{"head_dim": 64, "tie_word_embeddings": false, "parallel_block": false, "beta2": 0.95, "max_steps": 4981}
Each number is 128 + 24 x the weight over its row's rms, rounded and kept within 0 to 255. Layers, rows and columns count from 0. Numbers have three digits each. The size before them is the row's rms in percent of the matrix's.

# layer 4 MLP gate, 704x256, rms 0.0496, rows 0-99, columns 192-255
100:100127125105137165110115125139111107194152137117100150167134158154127113115128113083127122121125146095124179097151108128089115154144134163122119092114133141157141121121094117143165103143165107
092:169175086118136099135098079122172118182135092129100110112130086160150125183110146137172158168127115151120130071149144142126157124115138113137156161148133136130112117120125123102094125105087132
096:179123121161156104132168099115135135151140090096128135112145160141159154152104130147102141130142172183127076116137097161147133093145097149108154116148119162119133134155161148146085148154144093
094:120142137127135174157120117119133112156115099185174102120160116108098114157128113133124134120070140136158132114138144131117106124105107121068071122123123165122137171110108087122136116106147138
101:161116113112089163127119105125140115164150129089090159129163161128142084121142126097084132126129118144157131130139130129162129106116133144153130134135145111174082103166112193141138108099089111
092:142138087137136157126154102110130128124138137184131149164156130131150113109118107113110093118153115129125117143123112144098120110126128122101141134128172094128148119125140078168153082159154132
097:146168119119093107163122095137148122135133149139110093157138108104153117107092099132135119126119139140157123130110133082101122111104142203082151125087117129112131150148136164123138134117094130
098:119154147104132157158133137153156102142165106141086129148115133127123098104106155169117117156140129125175129121120152130083128135157150158158108122121111149160103115111165105097113128110116141
101:121116169087124166179150143123136140125167161130084117096157168143105138122118100142134078122109161107116182147098158094144107117141113142140106111168083127167109108101159131137132100136152116
096:111098188122113088115099082082090153115172140119116122128127153132153096127108109148111108115132142132121162141137176081141112143101126144125138109142126142130114155177139133100103155087111132
091:128111151150145118124144155135182127138181105141126121131128121126124147130146073124141129118136115127104078116159121175137119142131140165152149126088132091111150142143147101152169095091128121
100:097120108126150127172122151069108188170112137133128141107142129110128094145154141145131100129131118126165109197140132098122121140119143134172111089130121149103128139146120121139141115148114116
105:124104130061105127161120115110162132129169134139101137133106145117162113148146127131082133156110119115105172119166178155144099151158117132133091131114160130150113101115162116159127126112156144
099:121146190132149129183149149113123139161137126109118159124132165119142140107118129128130156111087143120119136095071162110105153177104150167113157083191151120091082114170124102148115128132100132
109:105103119127142108131099079153114162124100120101137158139148102096144138090126114120145105125167119101131140084145192120114107147148128163134155124146112077109131120150126129150150100144152139
094:118146143099121142134128085083114145144204142131151140162120107149131123099151100164147073121100093103119111135093123159144126116127110127144106126143139153075107136147123087119124116070138134
102:118137145080122110126148104139104164119157116120171152164153152109157111158131142117130117150131107110149177131146099174135114176111126133136140107170062136128142131167139105124098093151131121
100:132116060118088131146123122143125118152178115130111131150145136151178129080077133089143119166166182158126117115111094124117120174132104185162163129108139146118154119143109128076123134096088132
095:153109151102104086132096154106150124123097170132118147122136117138150114121119080103166150135138142091150151132156112110168119141132127141155138099170128109107099171101103139093116148106129137
117:111111146121159130160139093097148074138191133130098140150173096111146087118116131129126127127128092122125132150131136128104138157149166164122119139116116148159136129131098148099120145114142124
094:129125087127135123144158076096088112126134148122076133128126134137130079121126147110111115168141164171178158142092138168103113155108132160121090111122126139111071123142129156132099122095122160
100:068137103157122142142135127093156107123176140151103174169171129136151099155136067082098119133133104095129119133106138147096099137126091145112121131095140179148149111115133109111155117114107127
091:153156148148070159146107126134132100141120158114135140151085140134169122125113115120163131144124099146141139115114153093098099116144146113129124145160097109142140120111095120107192089131099125
101:123155140162161096180092157141079152138111121124108135153111113154105082162139135109176076164163124101146099154162134124136100125123125109129157088124143118142079099110098104137113126124092189
101:103112124135133130114147100117149089066164120132145108136147090174164122160122160114127125125128113080115159116168111105123123112159112142129121166145148136135109131151102085093143112100160133
099:110140129115143120098120114141125133131093125163144129130151170154122113137074120153125087154154142097141125152111192149134094100142103115130163137096111144116114127143142114155114142143111177
105:117101128119118120127138127113110136178066112171111107129168084191113123117129085129108169134119156115123095123114126098157100129120120148087103119129117103169098147165189147145150139131109121
100:155103141146122142113115112129128076124174122141207105137109159164152109128108141093123094164111122134164133119072139128164119095133149146108186120109117114088128162142128132139098080073123175
096:143174099123149149116089109145116144085135110149134113090098126160142146146119133194129084136116085132142132153167125124062175136137124106131162159127139132108120119101128107128194111119131131
100:112114120097143170190127108136135132154133114161131080117106126100162117108105141134153134090116109123125117142144101084141145143136135103089117095151105100131140102127103170131125153133090134
093:134103170122120112088107104116179105115164125153110135123120151102116132164126113127110091154125114123120177142130165139107124138129120174138155151131145119094142151099114079153091165170145180
107:126178115090112141159172108132128171090163156121143096145106107136142100136141107107090129123115144132100174170133155151117118135132144144099106125150138138107129074112169090167101128138166162
113:151134117127146140124146138111095156098066098113141117123107130143096107125098100128145102109149149116161172118102200109063131113107142142116126149128155115160089130118085128153095128108111168
100:152100142107147150104146098132126169109180146102185141137157139112107142157159104149099125122112119130153127144109128078115104120155081082180116111091137121156092133145156096106159117147125113
082:125104125123133127143141145126176139174170132078164125133146128081134156125139129104139111157122067121093141110115106128139155156104089134127119099186165145187116143089125102109137126148080117
093:140126130090133154134126128123158154116093157164157122209166138119094090127090133130145172142153118111099140141096157132098111099150143132140117123104188155137128081124108104130102076133160112
092:116129148073128133105136115152157129123124109147134122166144155166138134105123129138128146143169140092146119152117174123173096159091142158151115143173117105138128069137142107107120109124108128
103:164139068098124171163148133146128123151128157127146129101138139142114104151155172156118118150135146141119136110144140163135162135149153149142123101134131143175084105107082123142111130155106130
094:110102070111085136158136094130122096123092116125155105107158130133199110163065105119123124176161141137128131117133117156136123136133110161067126149129111073118122157115062117124118071111151141
106:103130112134147109141132121107162178124144134124173140134130153106149099118115138120162151149089131122095134099123157109144158121126113164151126085142130119111127130156102104115094128152107103
098:104140083104163143160127073116166097121132134111147143157156125125117120080122101129103154122125118117175125161110115101127090111125121138134103121110149113147132103112137108166109126122143117
106:132103118111159122140098129148128111126147092158149127116138115087114125120121084124112099105130147123127150128109162121155102137128115149107146131119096126132114144150135106106083109133142145
102:137170085107092145098100139093047097131123102093099136137145169123161106147121139128107180152160093105112128128139142150115110155126122159132115109098111127128091116115110112137098168131168142
098:103130131143103118111121146102122099133118146122105104127144096164151121137173143085139135160121136116158116114116072095162105124116149089128122117140124120126130157151138129130158087160156102
106:136146136171158127145139134117114178142090136112156138146169108133148114105115124122107100143109086121141084106129128155169157169123181113120122111129113133135101138132121106166134122172090133
129:087138122140104174146144104136124132126154109120145146145146122132143134112121134111142106127124116120150177119117119145118126157153104170141134097132161128113125097153088124089140081080158130
091:128154107122134156142104115091153123118156084111152111126155166138127135132131156143111086136189127109145132159151084095123133095144119143109121117079088147109130133099104134142117099168125114
106:151139103102116107175110130122108166124111133111147117116149104152168148120096147118094167137143153123166144117130120125080123156090074130116129115155109131167144164156164132124134139137117101
105:146139095151146125159115155120126150161123105108130094117117111124149147115154149146117163122117124122167114138135098169154163121134147073169085102146120127105109136104135130099168112134135126
100:121171115110116150119151128106167096151140117124145159120120094132097114144106152122175137150149117102133151161115068101142128121119128174130144121138100103135151134163148100113112083169136072
105:094104112082126106111159138132095126137144144124125151110140148118148126116114088167175132130059134122096138074155152095108107151130140156120133165138136101123124150152119125151110156115115096
095:136098160128088133142157111142118114110145109123116138174124123151151092118131149128101144136100087141115143130122193148113154140090106127164150116145152120100132151136077109126173143147131084
103:138102154126121163124145108071142126141133137145104116133133136083112095137165131144094103141136149120126134157106170091149126101141119152096163094137129104148119164142108147164089167109077101
091:112170157108119145128129124131125080159113135156118131179130148088107098136117081153120171108110122136142138129117159103085109154128145146137134106093094138100107093152166102101113128142122134
099:109097140154177125118130126132090104111106112152171120153145105088110126125144153138121130127138108093121184128095145089171114162122134154165101127142133091129132122083131110171188088146148118
095:122117121129093101143116125114101140118133151147141121138124114114145103145116163132084108142121101153120192101143089120126104139082108156134124131166115082175100139091117139168135166093123154
104:152107104109126138130178113099126092132155087125132072114143163090153119150149106135104084097131129111146120147137152123116128136095097139105172132170124121096121130140102145155134123125094151
107:117145096116138122195107129093121106109148119140149132099134129132172118132142131146096169175178159120125125145153138133139183164100109142147129120152084128157118163162054108112075161117156170
103:117140126062101116154162112137155134143165114140112105172177100149096110133139125094112149119123118138108147137129123113128134122152123127143066129103098166126145139111147104097093130121134060
107:105136119122088109165143108107092099127112113146094135112153115152173108158139097179146155134131135146120146115150121120134166116166150107094141125136156140086075124107130135132130113161145095
094:144154163128119122161094119122101158099133117109168142152104125140098106160136147176108108139152129125127140108191176109138094119119094129110175119142141155124123137103134104153109152158158112
096:134098158114131111116171109108115149103093171112122111089127109137141116178090144135162124110131165123164203156093112105119157127150123119147139176117128116142113127135121140116107118091098115
097:132123125120125111121135101125120077089116132119065112145121129168127138187171141146121177095116155109128171124130155080092113124139103135134149136119128141124074134105124100075120125147131114
094:119091124135099120143167127135152161117088128101101102107108145138161159109102123123120138117087131065134145159117139119181155131104122133096113115158148108085101155141116146128118090069123125
100:073127140119161088141163134129156138109138122100157112129164137187134124127136115078131132143106125093132090128088127126177119128126097218146177122132136130154135148135106117099164112122151155
101:127116133105165197136138099096110079119137102138128142097111096170125150131098172078148139155102138114121146137144146130154112166135099082102165132120075132167139131115096165128118125117133120
099:142156123112099131107121094141082134132140117106112128111160073132111151094164164115120101193116155108131164106160160131143155147149132120146123112139143129153135096134091086137126110128103140
103:103136110123185105157099097122152133063117139139131131119127138103148128105133106155149121167163115085102135103128159107110151153142105124094162109135143118117120128157111110111124084152154135
102:101090177144098132123126137116097138154141088166180131133144134143131126144110122132134130119134107153133156150108151133108096199135144161129137130136153092143078136144074158106098110127108112
098:104135112091139110136175107109132074134188107133131136180194155126142119131112077155135069101107103112174126137155153095120113146151133128152138138137103126150103139108111134161118122160164136
100:123105128138117139117109108124133107106064172119133171170142113159127138151129169123118142117101137151150126143135115079156092108085092151124140112119129102152134115098154157122175087110132142
098:096189086144116137137119127146141150110188138114130114125099119141118106095172185109140123108149154154182121115148119135113143152104125111126162137093123131148082143121141108162124136126098118
100:153052110080122108140084109068110159139129140158100133110177091129153112109119151112118164114103079118140126171132117115164069133118116128156117159164124141120153146154137106092123103102133138
083:171122120105147111101121128120154148142169139124122099115133075104106112110149184133112100114118146154135097185162134115139153150111110143130091126159139165153126163141131127114101110127109107
098:182090140113135141143165110088144145105118150147117080108167164126046090162133123121077134120133157111149120185192162105122138138135174128105115165124127106142069163122109133148112161101117128
105:146143113162149157158108120105157154134121132129095104111160107119127132107137127158150094144155189116127119094110110120114142108121133112117135107175132156122137162153123097132131122152084161
094:076077179109109127138124109128118147150095129158132129120124124105132100115124126129099097102135135087132118150098159114119114159084130151113133085148148116173108130113184128124177140166107124
088:132083130111137137156129132143121145126102130099110157139130172170129111126118157141148128108155154172110132126154112130122086127122095125100144103165155164151118166093135126101120129127124114
108:092148156126122081130142122138139165092137150131121111150098094148123126185098130110136068146111122127141164156157124136109113192136128146109173134106146098127134108143171111124105127171149105
150:127103145130081153124111101118160123097139125140120137117148141115122109149128112135112145120114133145114172136124110106112096138129076150112167128127144121082117132126106134058117103115181120
099:120159136131130169125106129129165117107114111131128106129119136116104115117102113122162121123101137144117108093173099101108135112086123123134117100108141144151101101101128100101121128114156109
108:145131117158102149165155113113116157133144134120120097127100124172142107075126103175182109146132158141188137146192128090097103101122131133165111148156144090137144141121117169129112125134103116
094:104119097131071154113139107154131134113128115108182119154152132111102138071119123130122140146148146083099124162111081139147089111114190160108176086178113120128138136134152110166142129135064129
092:140110082081106117150127102162135156136080136133133119156162141102120154156147123115153156148140133168117093142148125140191104170075122111112112102156137088123162160122125092124136141122127133
103:175138143129160162160131113110105147111144123120160165157111122099148107111112123143114118112144147132080159124120146099115144177112152141126139078156133121166112135117152082151159109100102085
108:152129111121118115153107093106137122103120129131120140151127142105147080159105103138119120146090165133131146160140183178102137135155104151171137078148137126115084144164106131108126122106129138
095:160108147095131124104204101111165144084139119134125153198145153111103118141145111098115110144121161098141151156105125127131117135141131158144166101122134123155120134118130112155144108114136128
095:147103120132167131103119117127080138109184122124116142133103098076162129088093137105153078119141098139109124136135143121125161143146140073130117111099125152117119148120116069142151097077139120
098:147145116109135152099083149140108136166119132167128137158099128146152120112122136087116139114140144101126150114105108102102107106134115158112116120143134151136124132139130154104114090121104200
096:101152108119107131122108114111130133154115146104104146109130141102172108071122154110130130143105120137077166141139114157151133128119154145151175114105108113150134115129131117150124160100144097
098:154133133147146147104120134089151158171155109132113148166134098121124108167130113177103136110136146114142145137146153134134150177120145149144154103129121109119131122125133092131133074156120113
095:103143128173159144194126139135102096144145125160128145155155124117135122158116129133123145191117121117168109128126081147148117118128131154130135134148160133124121160112170110115099105113133073
098:151146103101134132178124161118138163130109157171162077114125140097134148182110160182098128180111136147124143126111141117151110123108139121113093131144134159119125154138122099174077125112109133
102:127090184108132134092127150097140116166169146187121141192107121119128131116157136132113114132113119087106112173116159084111132150124145118100146162102143094154101137133145085097104140148141121
101:122114126083149154135123089093103123115085131156104133181115158148123122122150122125162117144139147119123168115100153142137118126167156164144087105117081150145132089148149174115148164124129143
110:131121122140107142089110116122050135127117121072196106145135164149110102127148077145132105129120136099189139110142128114164100122118154149123156096145105118126116166104091121158162138129132148
105:122082093113121140152173115091072128099091119130147150126145132156108087148102118130128112145113082119158154151132148089165127124158107112074130158147130109092093138133115121160119109108130136
103:113170091107106138147130141104124136172132081129093109169115134140115126150152113148127118128124131093116104143138151174120150154162156151125144115150134122148067112163113128149114095166102087
098:105144098158104153158138127136117138117108155124119142170181129168125092152114125122135121115131099087143128117125103131107132117148089125106139117118104122140107056144116111152124135139074117
095:101146118118136093197112147085097167161124087159064082113151146139097123157133120177121119150108143114162071125149109189118049181134130121110137143112132141114128149125161131121150153115090142